Part of a small language model's weights: 4 heads of 64, 584M tokens.
Each number is 500 + 25 x the weight over its row's rms, rounded and kept within 0 to 999. Layers, rows and columns count from 0. Numbers have three digits each. The size before them is the row's rms in percent of the matrix's.

# up: layer 6 MLP up, 1024x256, rms 0.094, rows 78-177, columns 192-255
# down: layer 6 MLP down (transposed), 1024x256, rms 0.0241, rows 78-177, columns 192-255
up78 103:468525518478474507599511479498488489505496498523533457487489522516496493494501502548491468520475440510506513525507487481479545479496478515483489504528464501521511528462506555524520483486543479
down78 097:486480502492528473543489527494481505527496532485470488535488489520570484552498495509500467555484476491506466475523513478472474544499478483450453496526479533483493524433500453510490559507447515
up79 106:470510503510490497443481560477496504491490473495540529511505508501479493540498481505509509515519479560501459543499546493499507487522526445488512477488488523490490508517518497496448525508499461
down79 118:467540502515445456467531491506508495500512513454477514493460478527514495505498548452502480478474503501499528527529483515563521443493486496448516514560468491436493506521527554480504474512497480
up80 095:480488494505511510496481476519503484502457491470508457481526489516478480538526473461549514497498498451538515506505472502500455496489543485491506549508489448542532490495503496511513482499483514
down80 092:523491551490454488494536530492554492461500507518519491479474496472521509547502476521500457505468514515476494478471499509499519483517454499501527419549491497525518514495460467475489519507483461
up81 099:484524494512496503477489473457494516511503518519455510554542473541485490529514466511505496501479508474500516463537538540498478499487467467507514510486491480503501487535505481500505551477477496
down81 102:531507483421495486518499503501533462495507480506492486450530504488510522520460491502532538478499475472527506543494479494460516530516495552507555512496497499499476488485495528506471483467477550
up82 090:538480486477493513531505506525519502474495538507471522532476500535499486521484496503510487515489506487530509495494558485473521501520476469459511495486494490512527507508469502508493525458517448
down82 095:484510499448489503434522471533516466482508523460524496494520529473460463502512527511509476509515554429543478522478522502473529491464516529493490455530511526526471514559528530541517473504490486
up83 095:518524517507487461465558497513503438494523492475500525520525497527504489474487505512525480485502495518492478466526525487504502432518475480468540529484495551524491485488541508500484498536533497
down83 096:483485495489549485481506536488483476482470534509480484482450523492469556492510519534548511496483506512440529515494505452459518537529535485517503513526549464492488533463497508469473515486516502
up84 100:523512440535479491485459480503508486484480530552504515470499483534468491469482547522514470494521468514518521503483506510499532497503484503499463443523536494499537512473543482457485525472500516
down84 099:488490473500472436506512498543550485487525517491541507505503509517532504496505527502486528508513508460522477537505475534489477468479467500488507473473538504471472493544464481523501525529421512
up85 098:462521515553499484465535473482465526549470507535511529523479511499519467523490476501508498496549475506525500518527492509499533534548535506514533542496499478522461481492530542451500458489501553
down85 103:543466464449505515522503456507511542458534457495497475490491516476510528485498481516513488479488489498511595509531473488429508501489534518521518496482496506510496508536473514510523465473466519
up86 091:536481504479467488530540445504520492513524532534466519489531480487495547541491511541472478508489524503500483529502499528513533511510500500480466487499498490526500518523530528478497549522507514
down86 084:479485510512483529510515501516525507451466473484476528501456504504538440564459507507485523456456510524525506473428492464503496524502479513522514503478520537520498508490478482468484493537501504
up87 099:446555529515472534497509502540516498489473471474532467475524506479510515536503479548472512540503522452545459519497472532474509534509456484482469465505505440485525452508480478526503544508436476
down87 099:523492475464517503497483520502475529481497511506465478525480522491507511482495501553554476497517512480527543503482491458546539496480497532514483518438498541521465506475497467495481479519557490
up88 105:526506521505493514531517495488500482507483473539485557471521485459512522513517516475529481523517486478485503503525523507543542489528505469481526510488525492500508509489490490478484492491527544
down88 106:483494471536531484525534510468468500495471508522458462511495520501501486514474524480523471518514468534499521534532490505522501514485531514538498496478464563529477462505488521493519506496502511
up89 096:530494490501500493521556475455500506517492524469506483489465510453500483532535472502521505478496471481482491475538465497533520516453511522530495505504484486533562465512492524516540520529459507
down89 086:488441495465485513484481460508488491490510500509545529523508513526492500471479463464474445464520490505505533434492500477433513479544506474522470497510471500496505566527501475524486473515516483
up90 094:504543489483512489530471444494483507498495498518507428499463526496515488518468495496476541442485503461456534518484514503503481472468503494490544501514495557495488460541495504488524486492493488
down90 095:486444538532506522480521503517491523487517470534518500481532507507515522502501505495516509495524500511516473543498501466545478515500490532513511507519508496546534498580546534497498492509519518
up91 099:463473462549504484516492491503479491500528521501511538507533480480514480512469524490484513503546478524482523482507537498505523531519553449528461514474508501523511583521527533462515508484500492
down91 099:450494497522485489516481466446502498479484499472445493557526499491551549486504490485479499483541479504483455486517502488514467488487489486513518516501522518513459500533499492517497494506516515
up92 097:508530479549530480498461479516526473519510520505557493499449522485512475501499518512502506495507510486524519487514469507540547486523471526548559505527520542503519505504507528488515494482537523
down92 105:509468552500476524514503457470511497511518505541518491525478503493506491459523494485519470470450534492548493499486501499505489479508475484480492457509485512462487546535496528466452525509510473
up93 106:475507591471520471481525496458492513504497462479465493527522532512497475482536466504539523548520526445495531459500514484510516496501520470474491471465546506515528513538509503517503435458523496
down93 108:513511533488522535521490503499506495484520551457472486503502515517541494501486552512576485494545484568516466478514509506488528486477511533486486519478457495505479511501528495474540485488492495
up94 109:500466493501465447502535547471515507541533489517502516499486501510507509533492501479535479488508485513474485469548505544536498506444503509516529492534501516469487503553477506458470526457485516
down94 106:542471541522501494485512501507522495501520498506517507499449460541466485525529540475485485481522450558481514493502456542468514550479510449488508528512499533483476474519495437504477509511517509
up95 100:530491493482470539488535473460503483502504492479476488510484533512505522478512471478519528543502542523498464546507479475523521504508536501456524530450473456495503551519499443553461492476470521
down95 101:517515503516498479525485505538493504506494501531479537499489448504481487498474489471499541552479474508489486509525536496470505455504530509511504443486501515465501490521489528498469459534523531
up96 096:527466504480561461536476523481521481526492526518506491458472523470516440474509525457468519498507546546505461486525499495496475502525465512500526485494535520541523479484547518528511497480452497
down96 098:523520561500499507457510475528475531483474493482472523512470486516535532474537538488464537498535469521496475537499496505501501518492499467540490474532486514470477529521503482548509431563505484
up97 096:467515484525473484495497475466477514515540452493486521507529494490501477499517494459499438485543480497528538497522542480462495542523511489467546504486489465499521520464511496467504445491497470
down97 092:524534476487525474483483491508498500505530485493527482506488514495503518465469506528505501556454534453470440459495510504493559431504472497503448477520506538476514455530461476518497531535467501
up98 102:463519490554526504507503499472493543496504443498495518488476492508502497527499512470499514438494480492552537434497487449532460499483486544464511493543523482498491493484460516489523512490500497
down98 102:490473492516552494540540547546492493493474505547496524508486481462530486542527460479484521542520497485503473497452525501500514503485470467531488521467481454543547503515520494511442498493476502
up99 097:499520459498477493518514508511483495495519481493446485475496530498536432494512497518473445525522497551540508503544494499504475490519521494505497532523462479479517518518491488495517467538532471
down99 099:520484505515496469478484476509532519470499535448497515506527510481466528508456535479532501471490506539491520469493495526446495522490493475487504485489531495473473544479491496454522502542502494
up100 121:480500495489502497539506509485485533485510439545494511461532547528483487482497505519530432514555470513477459466500512509520485485513491508512510494503516510499473491486499543451476506524535488
down100 116:493469481488465493518539535550523500538503484494474537448508511514494533484548476496478492521551509534517491466481509505461483552526509504504513471500461473500488498502511506510494495499527554
up101 107:506524467529502474516484498551511501478522455498464508485515516495521506462494536553546508502491512485501498487530499513538510499483478497469501502452481532506498502491506490498519523507459498
down101 114:480498500483547518525483488505478527495572531450481518501497530527447486480503485468507520490503504506466470489534491474499528509513510521498484495490474527484461542456474513481509502531473491
up102 100:482484507478526512491543513517491499498515509529504524560459508487493498468510533530522469493501486541495494518498507482523506505458512502522515460504519537479506471466536460465513513502489529
down102 105:492508469492496499489509458508478481445508527484521490486526524508480500449482511474536491541478469488461497529530471458522540488526490498515457487533500496503476523454508566442507530535470463
up103 097:491520490527503481538477488500494472496464505424505481540509481502470461516535488473522521513553509532510519504470517496490469470473504456475476507578535491500508487447509525495554518510515470
down103 105:516510501512473512535511495515504503488512467511519524491525475525544512490503519500493452530437505518479515489504480471471505517510489551509496476506491495503466528504521511489479495507473514
up104 101:531525468501469539508491495505503488476484466478488519497486495504476482498529530523506500513505492488513473529521453461515556540491505498516476510477505521494538560505463507483500449480502499
down104 093:529502518456561512514504506507444489478514529499460488511511494502491520490491481485494481497504552491491515487514547570504474512485490521469525515471533518502482498498518490494479532515502491
up105 102:509503469498509479503499492506460472508547501455472505580462509512480471443473436518504535505481515509473500518487514503460524501478506486521563502494490497526489519519521504479528493498488530
down105 101:484484499474478545479558486515516537478442508513505496502490488490515474447490434536512521447532485504473523486476458481505498422525443511540508499474503517518511476482479478512484513487507483
up106 111:500514480513475489494500542469502499460477548524465480501498541488510497440490512497475456502484479514488472491501486537517512483479483480449474486507513503517538503528476506531490503470470490
down106 116:450483484498480474493465523499521568454476527511544505517534502509488480479509498494506477468474480501460528495448501518499468483498509422478491498497527514527537526500483501525523458489469499
up107 103:494487485512493489540509520521475556470528510491517517509484570497491456499498470482528480481476503487504539493514494475488534493449519486490467480484466510481437499507457496481443493472482533
down107 102:525488504525500501453490515474516545459457513519505479480490515551522485465490479554501509408497510542512488524493493503523481467469514490487478468480546508488509442467515513520510513497521493
up108 097:514528515488500474467492465522488502477490456514511484507497503494487510497520493489486484529515474469510537531483523516444441528480491514470488496468495508510473484493507513500516488560482467
down108 094:465519528541500511506508503471487508510552515475487514477488461496513528513498535495522520469514533497466508481501521483493496495543467508488539485513506535493521501514486469516507488437508479
up109 098:544466506546537482505551513486529499506554504494455471500550468557543477486513500448554495483500515512463507509516529498481521515484479506481527483480487492507498491509513516495509524489513517
down109 092:472581478536508555542517532524506476510494524514504511455486500515478496515484483447487505466537493468520480536530508546477480457504516504517513481481520530490556462516522484498499495486484478
up110 099:493516518514504499490525438512505473463507489505492487540479504511497484515483456493500533515504507561531509517499456492489517495508510498475432505481517496494506528504518499504533495499507503
down110 102:487523513519499486488510478525502541476534484499530511483468449475476531486537515481482494475474495467513465494515479550452501444490493478508525469538485509463510467467524497452513508481474512
up111 105:533494509498491522463518481501463455484479522488506520524501478469508528507516499530524502544505472512518505530511508503492496442491484501503491467475536504519478505507528493468491500516518486
down111 105:526493498493485471513482483470499478508501483497503515534506475480504492480520534489506482469531493488456494445560493493542520457476561476508488497489496555490541469473501494487496510520488512
up112 088:477491488506467509542498557470510450488480501548481507514467475555497507545560514511490508498515523543455505524468511526471505526542515475525525483481530504485467537514486459467463496492470497
down112 090:494494554483530551499518508480506513521518515526497508491493532495479493490458446486521504488458490488502518464494490470490515464478517530538503499489528490562519450497491486492484472531511495
up113 098:457472481487457511468520493506529527469500501522423541518518488524484462544507480514447466466555498448500465534519482471510472518525488495490466537493505468498499515498500502487535522498474530
down113 092:495537500516522490505497512459485472481514457488564510463492508518503495514519507543553509477466455519456483456440509530464483497440515532520502481482461501500493476486481511517499520477488485
up114 094:457486495532515486484513536457459510475466539467506502483504487558526471542500517505507484523510516513505524532502496534509495485506515499509530467534528494537520518449471502487498470511520487
down114 087:492517505483482521491521446542556463519544503445527510527536487482494464497504499526505488492468485497459532501481495507484517517531505481528487518473464509503487505519504503508528540548538497
up115 101:534468471528522489545509485489471483505507530534470458478547506513485469482483515519503498512501494454462502487467506451489508506471485497482468483552489489523514519542468503466508509507501513
down115 103:505526514482487518502534496480436461481521512485508493499522541522501483510514481451527490477518460503504540546530480507456506521484470505504517497481507478487509464509488467524498450501509506
up116 104:485505486487480506500537542539517503493547542504510498489499527533485509510487449482507483519491466515487506520506524495519492500456508487501490530470464538471458541470491482489479518488490507
down116 105:484499524501534497521510494462496526492490495470506477467480505512468486494506521522518489473524489527517482476477525501489526474535485529526489517537546519489475497482494489477531465482483487
up117 096:496505530497486480511484466443500489559519529488490492504512522479482497488475529537497510464459517518484520450522506493554497493504503498450490505478486515553496500482523490536481520508475475
down117 097:468540491519479517493482490516547520475496450486520497492513457524528501534527534495483504524488480513462534487458509487470490550551462497501508465501489493523538548518481549524513478484462508
up118 101:490494525498538469515488518466498458530434523481465514457507546533520479494525485495476527485537491487509490465529505504520431526498496506503474551486517451543478494536564535506507522515470534
down118 104:477488490512541480515534499487504502488544515461486520479553445462526519508499494495526529529508532456529544503471499526480513466476495502556503515520502478450509518508506512474450495529548431
up119 090:476487488502517473497501536508528493553541497485502493461514534542482525506496496544490511557493529512502490489522478479483527467502463478510516522493477456489499493528491540432490463496481487
down119 086:461499515479532477508504456474501514473498486516511518537493567492495524478537513514544466476484484486488489498503500551548551521499474555473531479526448524518495473472491482468541505486490490
up120 095:504507491493509496530508486536481496478539504476461521474512480520495525536509497485505542506479471449541515511501556502513483511486510494504468503515510476525481524496505493517520501529517485
down120 096:438520496506486488471510510471511481495464526479480493515494563477532522513519509548461499442537506491483519472526534482495489482505535482505545480519469439481494492525501469512474495478472507
up121 092:500495486564471450541488509478493529509499469472503488506487513485527535480514522479501506503487506495536501519511535451475494520525524499510486466515532516494456473510501507520482501522535526
down121 105:464499481511514492496509517486487512515492493507495495529528484550522492535481531482510514510501512530477508502485526488482496502498467487498509438502490488509488517485478531498521489517447507
up122 099:469492497546492507536508528523478491488517519482469486483473498493529576509485480489494467501540507484549543503472471506495498492526493498467541519486440488502519539475522514490519520501485476
down122 096:527489548483532501541502533467535474461470456496461521502506491471464531513559473520520486501473567482490487531472513492512517509490502461530535500498530533460495533477481507514500503452515516
up123 104:577457516517478497523499480512516497521477500487525496505498474499524515545499477488502520478529514499512460506501469456500495497529505515499592526496547505512510483467520513490494567480526527
down123 105:485516449476479518544517519523493512478513451505486501461507512471508520464496533506478533480477534446489509478507477527509422514457533488573548535585496470539490498470505480484481489491504518
up124 105:501481495514492528484473515516521485486465518485531509522514531539491539490517514507497505468519494522489523542573540537463560570488509529519489484527459489501484482440484523513548481477523515
down124 127:505498478505488477529534499507493534468549495517493500501455482478490453536477496468546500515496504487522480471450511448539478498531503486509516525452546482489493499541493504491461489504476459
up125 094:468466495491487452516463479498493502538535511485501499454492477500509492505506505503530485510522545535468512544501491512471450519445523480497503470458527471473521491499522518485475521508472521
down125 103:519492552507518554547503476497494462492518517507508495540506503562495483497517518510432444524452547452502525513530530505504534511506501503483454476482510507475456485485542517527555525529482497
up126 103:455498468455485482493449494516504519484513543474537458495512544523528518445491500542517469535525513460468476490514516494457497485513487479501477542490492560517510500479529561503515500532487494
down126 100:517478514534505525466543516497444489551461471503558516502494565518498484533558516513502548483531482497470502482505523510540482464478506519468481491517470464515515496489488542479480462512504527
up127 105:507473498459488479492516485499504491497477522511548508488502513528516494521497451516484494527515520497459516498482511524472542484513499515508494540436511490502481482571508499579489498504445485
down127 108:475513483528504478497514505494486565468500519495470538487529495446504500539487484480513515453503508528478467488521533492478515506498471480538487532513483506476522449492455490453515521496452483
up128 102:502541511532512487455526550488490484513477497527499444486472536479482529503519528499502553552482462472527502526519494459532495465523454537502466570495481488456500529479504518499491535485528500
down128 103:463477513554487481516503547497452474481505466523511526526503512546493514517552510490526548522492507522515518482532495533497533475505555500480477513520544499515475507513519504464508486522527480
up129 103:469513499518501510449472536472497512522494482527480459477481492461492519493520465508455504532525473514524516489493541481490501507510479523524479500490497483494521502505516469478541498533520538
down129 103:511530558511501512466514514518508517535521507435526520486510498536523483459497509490505521475514532502481465479514516478536469432511508487480519468544460506455501482483519521502485489481510506
up130 100:514517496519509506509502472505531477523520528465454484510518529500490499503483478489500504472518497493559518514513525510523541545531506461473504467527452530511510458526516523530497502477539517
down130 092:499552524519485517561490504494491539493463513478487519504497470495523526530504491495460493466512495516509505459482505504477503469491486510516526506475533495490505475452489465506453478471535478
up131 100:474506516515468505496504526488477480478524506514496512445492538488494502459496505507563490466514453524509512531478462505498483486462481502505553479519508509494446541522513536505522494541464476
down131 098:461501497508494532549475514525510498547527515493470522527516482534460483528548473517490490524472513507468541536571514503476508496456489438499502527485494534506523481509486460485502488482546529
up132 104:507487458495496472519528433514503507539513526469526464492571541494543510466510464532512450497495512510507495519554518510499518459505541462487526523494471532494492476496471530527503518500534449
down132 102:460529513504502545490513505513521466485512507487484479479471511512501466544518505513505510485554474503557485482511522535513487550493520532490513518522521456482522498517546476498487486479488541
up133 099:441517540521504525511479514481468508505516536531523496519515486506503513467523489471530497544541499517568446526473517477530503507503443501510463470486488530493510483483493472532493500498549504
down133 100:485531496533504500528486475496515511518499506516496546506497480545491501507520550473510486514512497548470476484497527494506494548511479519508511487531511459471485513556508449457507556537534505
up134 099:522519511492496492511565486506553469508509485452453495524551552496493499513478470490506502508542453489486468469505518530495471517469538468487520511490575476520546494493480482446526470482443490
down134 097:460513490522496535505447462534486547516464486462527532506543509557480498481488496525480513480527504496518519517494503479452517503519506517484516454479470477544520532528463552509503510486510505
up135 106:483535473523485532464508528515481487525553476491504503495481493515475545515486520533499539513513492479427470528509525440543533491485546534457500526505511506497482520502522476451457497482514518
down135 107:536562541493520494538518549521478560487503474539493466510515483536486505508470523562526486528500508500474507533484453510481472519502504489475495514560498503531488487501492511536494526504512501
up136 093:554500545521478510501459509546514458505541464492517523505525491503442476499526492517530469468464524495541490512528521507534471519508452508457471520469501522498505559480495487484512440499509515
down136 091:488532510503534484528507509498492506481511480511471510562511505523487507480528499549492523508511487544509491522499504479508471462491512459504512512525503488503504505488530469512552519510494473
up137 096:512470496558441483508491507529501482498508483509483473493491502487451487523559487482514526524524521487463507521534476529469464518513482516490512439519473472534504515486502514528495512483492434
down137 096:541521516465483519559500501508501484483474490511480542497502506497534463499478508488454491510534471506528517502493459480450544485520441517534549494443502467500517450521508480483536496492503536
up138 091:542493486532510505470525491463495523498465507495508496485522498499520502490505506536495517534460470471471493499478461499528522474508518496538501541517504482542482515430516519526502480474500505
down138 090:457495522491540503522507510530517477533480465456533542501502527503506454496478504521453509495504520536557485488481518544460489527518502495533513503478521487494487497519510502458494499511470507
up139 100:502473513473508512526527518527519532526503497505553508516477485494477490478465512576486509505520511496481505506523468504510458499531495549472484505520517480476514510509475527510444516521519506
down139 106:525460511468497520502511531507461517487523497508506531521537450474523492540505499506476541475502519510483467459544497514478500512500521516534495530478541480505487496509471439508535516436456445
up140 095:532489525518479460502507499493504506517509528465503484495495501494525474534514504476466540468498493509543476504528480503501515498523509502482565500508519522506463529476535494506501462489504544
down140 107:478513515502486516500481453485525505444507502485516478525443538485479496479498518501496509476500454491496538487537502561500482542499510505485497458482523509486447515512486502539458486449476524
up141 104:511469445455447498506539506467471478519483493475517519501505504492463538470456512518484484490506523499544497508493437488416506508501473507526481522518495489506485520526527541516488477468496500
down141 100:486458490545528537539535500544532513465502478506443505498468536484502496501487498500501532473499489494494508490538507523487492475493505507463492526475514516486533523509497489499508538539472541
up142 094:472488493488494506501533469520505549470509466497497471471528501518518504504480534492502506477523489494486508493486465416499494490498531562496512502507515467526522464513463475505548487503490489
down142 093:532523523521482501525447516485480504548519541508489501524500506469520519474503485517480554507460528501497513497480506534512485512478498477498511490525567510479482508504517513514452526517516534
up143 099:520503506469487519511508522531511498485514525510481533479496460538474461496472508481456516529476455490494475491494472422526521494512538570478512515512478552479524503488507479494485472487483529
down143 102:495498495518508503477515480479455478479489466525499510503502506546521509510521535501510494521445537453507496524495511508497462502520495464477482464506543494520544503493507534482475518473504494
up144 107:450466514505488501446529474500525512505482500506484482477473490468517543470476469495492537505477443526504541497511507487489484471464501567482512468504503498493503513475492475501532521553537507
down144 105:521515476521506556500540500505541475504526533489541501478514513531460529491450473485486510508515490488464487507533522529454492483493501521540486441523506484533502483476484473491511492510498456
up145 099:533516517559505522559510512507531451522506499430480514496522462476534533488476491477508455515502520470513463491486474487509502506492508491544503490485487521538494534505505477467506575486504495
down145 095:476485512494464454473483517473477480465476544518523494540451529514475481547549517551465505513518464527492509507535534535466517500503487502475497509501514498493568532495506534524503502473479472
up146 103:443505483521512493487519485465497503461527507463516442515505455497501509480471554497506506512487469464479524508530517497510525494467512498536452523481500508518494520522505498461557485557480500
down146 102:453485499514496496491472467504506488467506462506541526474498496505485484512470527484499545503521472499523538499570509499467493485497528492487485535510471491431520514499503507470489494492465478
up147 105:487473475508484552510543540497473493512495517516494491472551512490470490473489472528499509504535478521513478511502484516513521508487479493489522495502479481495532506486523550520485488532504528
down147 110:456548490451519507508465513467492469498509460513484444526466504527492510486515508493483538470483493517485426458474547485520499495486532489484463529557504520535525448498479516486523521500516480
up148 098:521496541472509482519547509519521440462490534523470469489519485474541489527493533518509491477507501482518527501466511496470468514486493444473510492489506505554497503523499464480515525497511490
down148 100:523472482544481509521523527451506458491492489510455510511513536479523544474448489498519505550495519536517530499517503505509478505516475515562494508506534530507522521531468509462422550477545512
up149 100:476492535473523521509502506475519502508510501463547516536515487524472532487519491500540502494502522483533466531535492483484471476499480501475431483503492451481520467477491539571492480480537497
down149 100:484513495468519473474502487481510524499448519454526533452519503541530458516501520505506542491538532514532486515502462482483472485542512544551500560513515494526474491488493504464493494510501524
up150 103:495502523528524527455499511500495495501531490466491536533447526481492490476529486553514456529500475548537510522515481515485522502513522489493460437502487454504467481454533470486460516489523534
down150 104:524495490518468499510522544501478480505510517513485480473487548464499508499518521494530494503474481524469502518484478483491516525515481562485482523509527506497530518510513507496495505523495535
up151 097:479476485509511498508490475507507482460462519455487499521556493543526505490526529533524483486517477499507479498500530517481578481532464520504471525522511511500450528534492516501475528491506524
down151 095:507486475507517491435516456542523512444494530509487467502531525495489468488468517452493503489486529546520496484498486523512533460489498526502499482502478516495487499499527494459505512480482544
up152 094:527501554506516520465551470509482506506465454524480528557468438502505485523501497460530483505531488572472500502510508503505518517473487502510485511524440490471534502479555525512487533455490497
down152 093:505500494532534469581443529447499508485528454501491502512470487518508509483497549502490521526501515506453495463502512522487466513525519505505500517468525547474444508534533535481484473492453484
up153 099:551485490518476538518475500492482468483526494524503491473519468510523535496501522526528541517530496471485511499501539471479495492517513526526468500484489507438449532495437482512520562537537544
down153 109:449464538498499480469495503459497488531528463484537511538543522483489511479487499545439496431476482473481489468481493517476475513498436488516511522482503535540499493490495494528517494490525537
up154 109:518501498518502503478515486499499484469537521493526518510496559527507504543561489552521486501539454472526519469479495507498464540525501483487505535490519487542520509484488480469488509529486467
down154 108:502552516465505483485490510478500534528479480500473483543522505549540493502503513518446522437512517503454509514486527454511496506481489513517531547531486512510493506492505469541471476504479534
up155 098:500530483531483514527508461485479482529496486535462469512516465521470475515499485500559517506550486492476498477479509485508487496512487473506489498467562529525515486485529495461516462466533476
down155 092:494479522504509500456496494539502530489501515542536498468445520517506497462518482513535508466525490510536517494512492476487524516466540531489505474530489501430499509524488492543533458530485547
up156 096:515539479527528457449460484487490500524505465478536485498443522467460472502498518487539495494509493516477485496489528489501519506470506509501521471489472489485482529505507501534482528549501495
down156 096:493507537514482511501561512506482503466475524513465495513518492501474520486485472495464495525504481517541514503496484503467472560482505470512543477542466492505519488483512509537488427495493498
up157 094:519486487506478502463518515514541511525487471502441494521531484511492493498495479529523482497512483491450486511467492526497503454485478499520516535481472480523534495475491504500524538530518487
down157 096:479529499519485511495527501425458470488494452474542506498506519470523513509485519485545504489442508518536525480516537469497520523497528525466529497489552504531525484484512541502484494497467504
up158 104:489507497500460449470515453530467482502518518464513533552511517501544506520506494505464483486490543512543525497514505553496492487536519512471501516503478528487488522509531481486525546488496505
down158 103:503522496478519510491524512469524579509474555498519506485450528468534475494457485491465502487535466496526462481510537471518480472466446511526486489554519495560567468500511546499495493488487521
up159 100:516491502514468506474477493461552514495507456504452507493522481468487491484547485495488503484495513481541528533512502441514459487488506507493472501469458481491474561483532472531496521493520497
down159 094:501497506458485496500505491478526478498478523511498478505516538494490488484508518479588538528535532491486465458475529558548531509519514481498480482517518496496543458500497481487535515510493469
up160 099:515487518450492509503532511487498511476593473474538506499486491531503506474493524524461510507521466462504508488520508489527502499469475496476505516473540493548526468553497482478462506499526534
down160 100:486526511462509485532506502513495498565509530503527510545525470489499490516496523541483507489500501498518467486507477511483490454462503475540488482530526464510490474530473482497487479483480548
up161 097:493526489478491516485472499529495516518492483494461491474511522467521455551474485523518521553488481484557495489501494509533457468511526487481522484481543479531530534499456519549477492478518487
down161 099:505501494500501521499515451529486503514465535526566525535524495492488506490478456497478480491497535527519557513492472483485527488440439514499475489513535484479488488464486508542471444482475526
up162 102:460532520503513532484515496498509477542487513509490513443457534527460459473550506511455510519514496504514533471520528500467529529479536528455458530510469520494518489523510493481511493528529537
down162 106:471483490495524491467502485530524515530503522512500494480516480499459526479506501484526510522509495494505485515477501507522538503543469515501536482539493538439487523474567503509496522558479498
up163 103:471514477509533506476462546486525504538503522549494487529501463474521492515507457472484526517515488528460541471513516498498477491515521571510485523508502503463496476488517507517473520496536520
down163 104:507504462510545507517525492507483473478525446507484503527499523488512515474504450496542476526516485466498493459453476476514501531507511542504500534508460538513531483498461491520543470442469465
up164 094:514517528505490514543448495493456515487530520515511465489476504454498526518448463512473519496556508517511525541446516464478552500501459431459506507524518517508531517528495462472456511504490505
down164 092:502503503511548518450527475509518514531501505494530480500545536558490538535506503445525509542497468502473504542528483501509478473519517540512526533464503501496475509507511475501514494504471489
up165 108:492527478486485487520495497551510498468520518472514509506501499483493512475493559506448460466504567478450511490510499511491553499465495478511494475507501549535490480500479505511521463475494472
down165 112:480522523520499525469480509484474487548490531542481492488513482494471501510502503516500519503501488440525479520486511450470510482487498480529496443520517478472522499476482504463511467494505453
up166 103:497461516497548482492464476504549511460496470524487476476493505479515508489491518502472548487513511513536509515532492538526459457488491488480524488511505556472531492510515508487492511518538517
down166 099:497522496474475460523489496501519511517485494501519526524486489519520487528489485478494529475497482476479486479527512484504465490524486489482519472447518488492503460506504550497515515533532511
up167 104:472495456506548501485500500498498502532474467482488504456491526521498530451498502472544477524488493544491473481527524509514543511536489536503490492507483546520494542510523488519480503548525510
down167 115:500481513453460498495499483481558521498490546499506519479513457497503519507490546502504545513510490548522475509523511525509540470518525545510528503506522506489524477523492506508511476532523467
up168 099:507498457466500491480514511499501472518469493508483537472511499448502457499458513514486539532493464525511465494544495500496484466502539503502468522503514519529475525540494517557467448516484527
down168 097:544458492487488511429482522460523494486507520506488491523526546477508471510536489497540468450517488526497499505506545483490508570466474465523474505497498509501476510507504500483493492497527484
up169 097:470533477504458515456543481527513527519491462510473493523502523504466529453479489506507490493494481522489489482544544485535548491459465504537488477501512451521491534508500502495497480486482495
down169 093:539482495503534479558479481477521454525527534496496488447477480479492493476511499509524540498549517474493532502481483552484501519488546472467503507490493512495523510464530520540482498529509474
up170 099:508464489475454509508511485475510507490516516500514491452466519527441501510483486475511500520514511511504539493563477511494469486501478526499532486504490520492509507518502522487517530498534546
down170 099:536465490494504488517482481536530450446466498548490491485566497502526558454496485544502518482507451560504524459487477507544542506515473487477503482488499509520571520517513502499518519471513503
up171 103:475502511490490514542500520494504483464517470515542486537529499519543494543504537510539548489540471507478485470485516536493516472492445505524462517504499476527509477542509542511513506496497522
down171 097:464555525488467457507496529474484539463499498469494498509516535474436486523552442469516497524522496487499507517496503458513467528524503515474475508546512509501536545478507509524480501518473493
up172 101:466456515490508503510452508475495524472465537482498470546506526508496490478459505557489459506507512503493537503514479522495512490513523472505489506466485497529497499518488481495492498477478538
down172 096:541510424505499480570522494485507550483490453520494502536493494511510522473504495503515467468490496517474503475472505521517508503509535519468558525491517528517483515498519501469471450475480499
up173 093:483468462517496514530525557477509445471508483517490521456551469484504492501510532484480525510473453473476477493469475517483519495492503490523479495475517515525515488492500506487519492475508534
down173 098:474471522533482457497466487498484520488466541487488473504507494495508519507480544490524507515518497543524485513478469544500451475534485487455537493528468505499521494499481498519481499476507516
up174 107:495480455517541512496453477510501485548486497506499492493520481492497520476492506506532478523501521557524523491516520533517520482520499502480497514508522516504514473492502461527539535532478525
down174 120:446509453524542450503537511530498500493469487488533508484500496464485462464525517534515482491511527522537491515491498535487491456472544520519501531517470556525495445519452461493519512524491491
up175 100:483511529531497495512470495510474487461540486483490491493503533486452498486476517481518433493522532515512479475480503452487480529463506499520494481511533533506476526521493519495519508481452502
down175 104:543490484471507515507539480526546501493489475516503489499503429507482509498439490442505492489508515497548535489496504500465506489486496493527478516481513497491513453446487488489486533493485493
up176 109:498486515495492530514505535459446467498490515485477532493468476493463464482509492485492536476491514508510522513532529555467498531493480507470507492460508495466457538532497502479487564494491485
down176 106:479498502457526524554515504516504510510540507514485428550498477461500518520500449499519499483438490506546504491496475462505508483497471486511471499547479514503502475512506476481507463504513463
up177 106:477470493488506502487534552490532452504512483529463478508544489494496485510494439475514509511511488513479521487473519499462507482500502510538486470551539481493492485454462503507494517510480492
down177 111:512522496500474530504492496474515529499498490557530525500469524494482506503465512487509477502525451493548501491512504527531486490473504474542499517486442511511500554505528539530508509520517465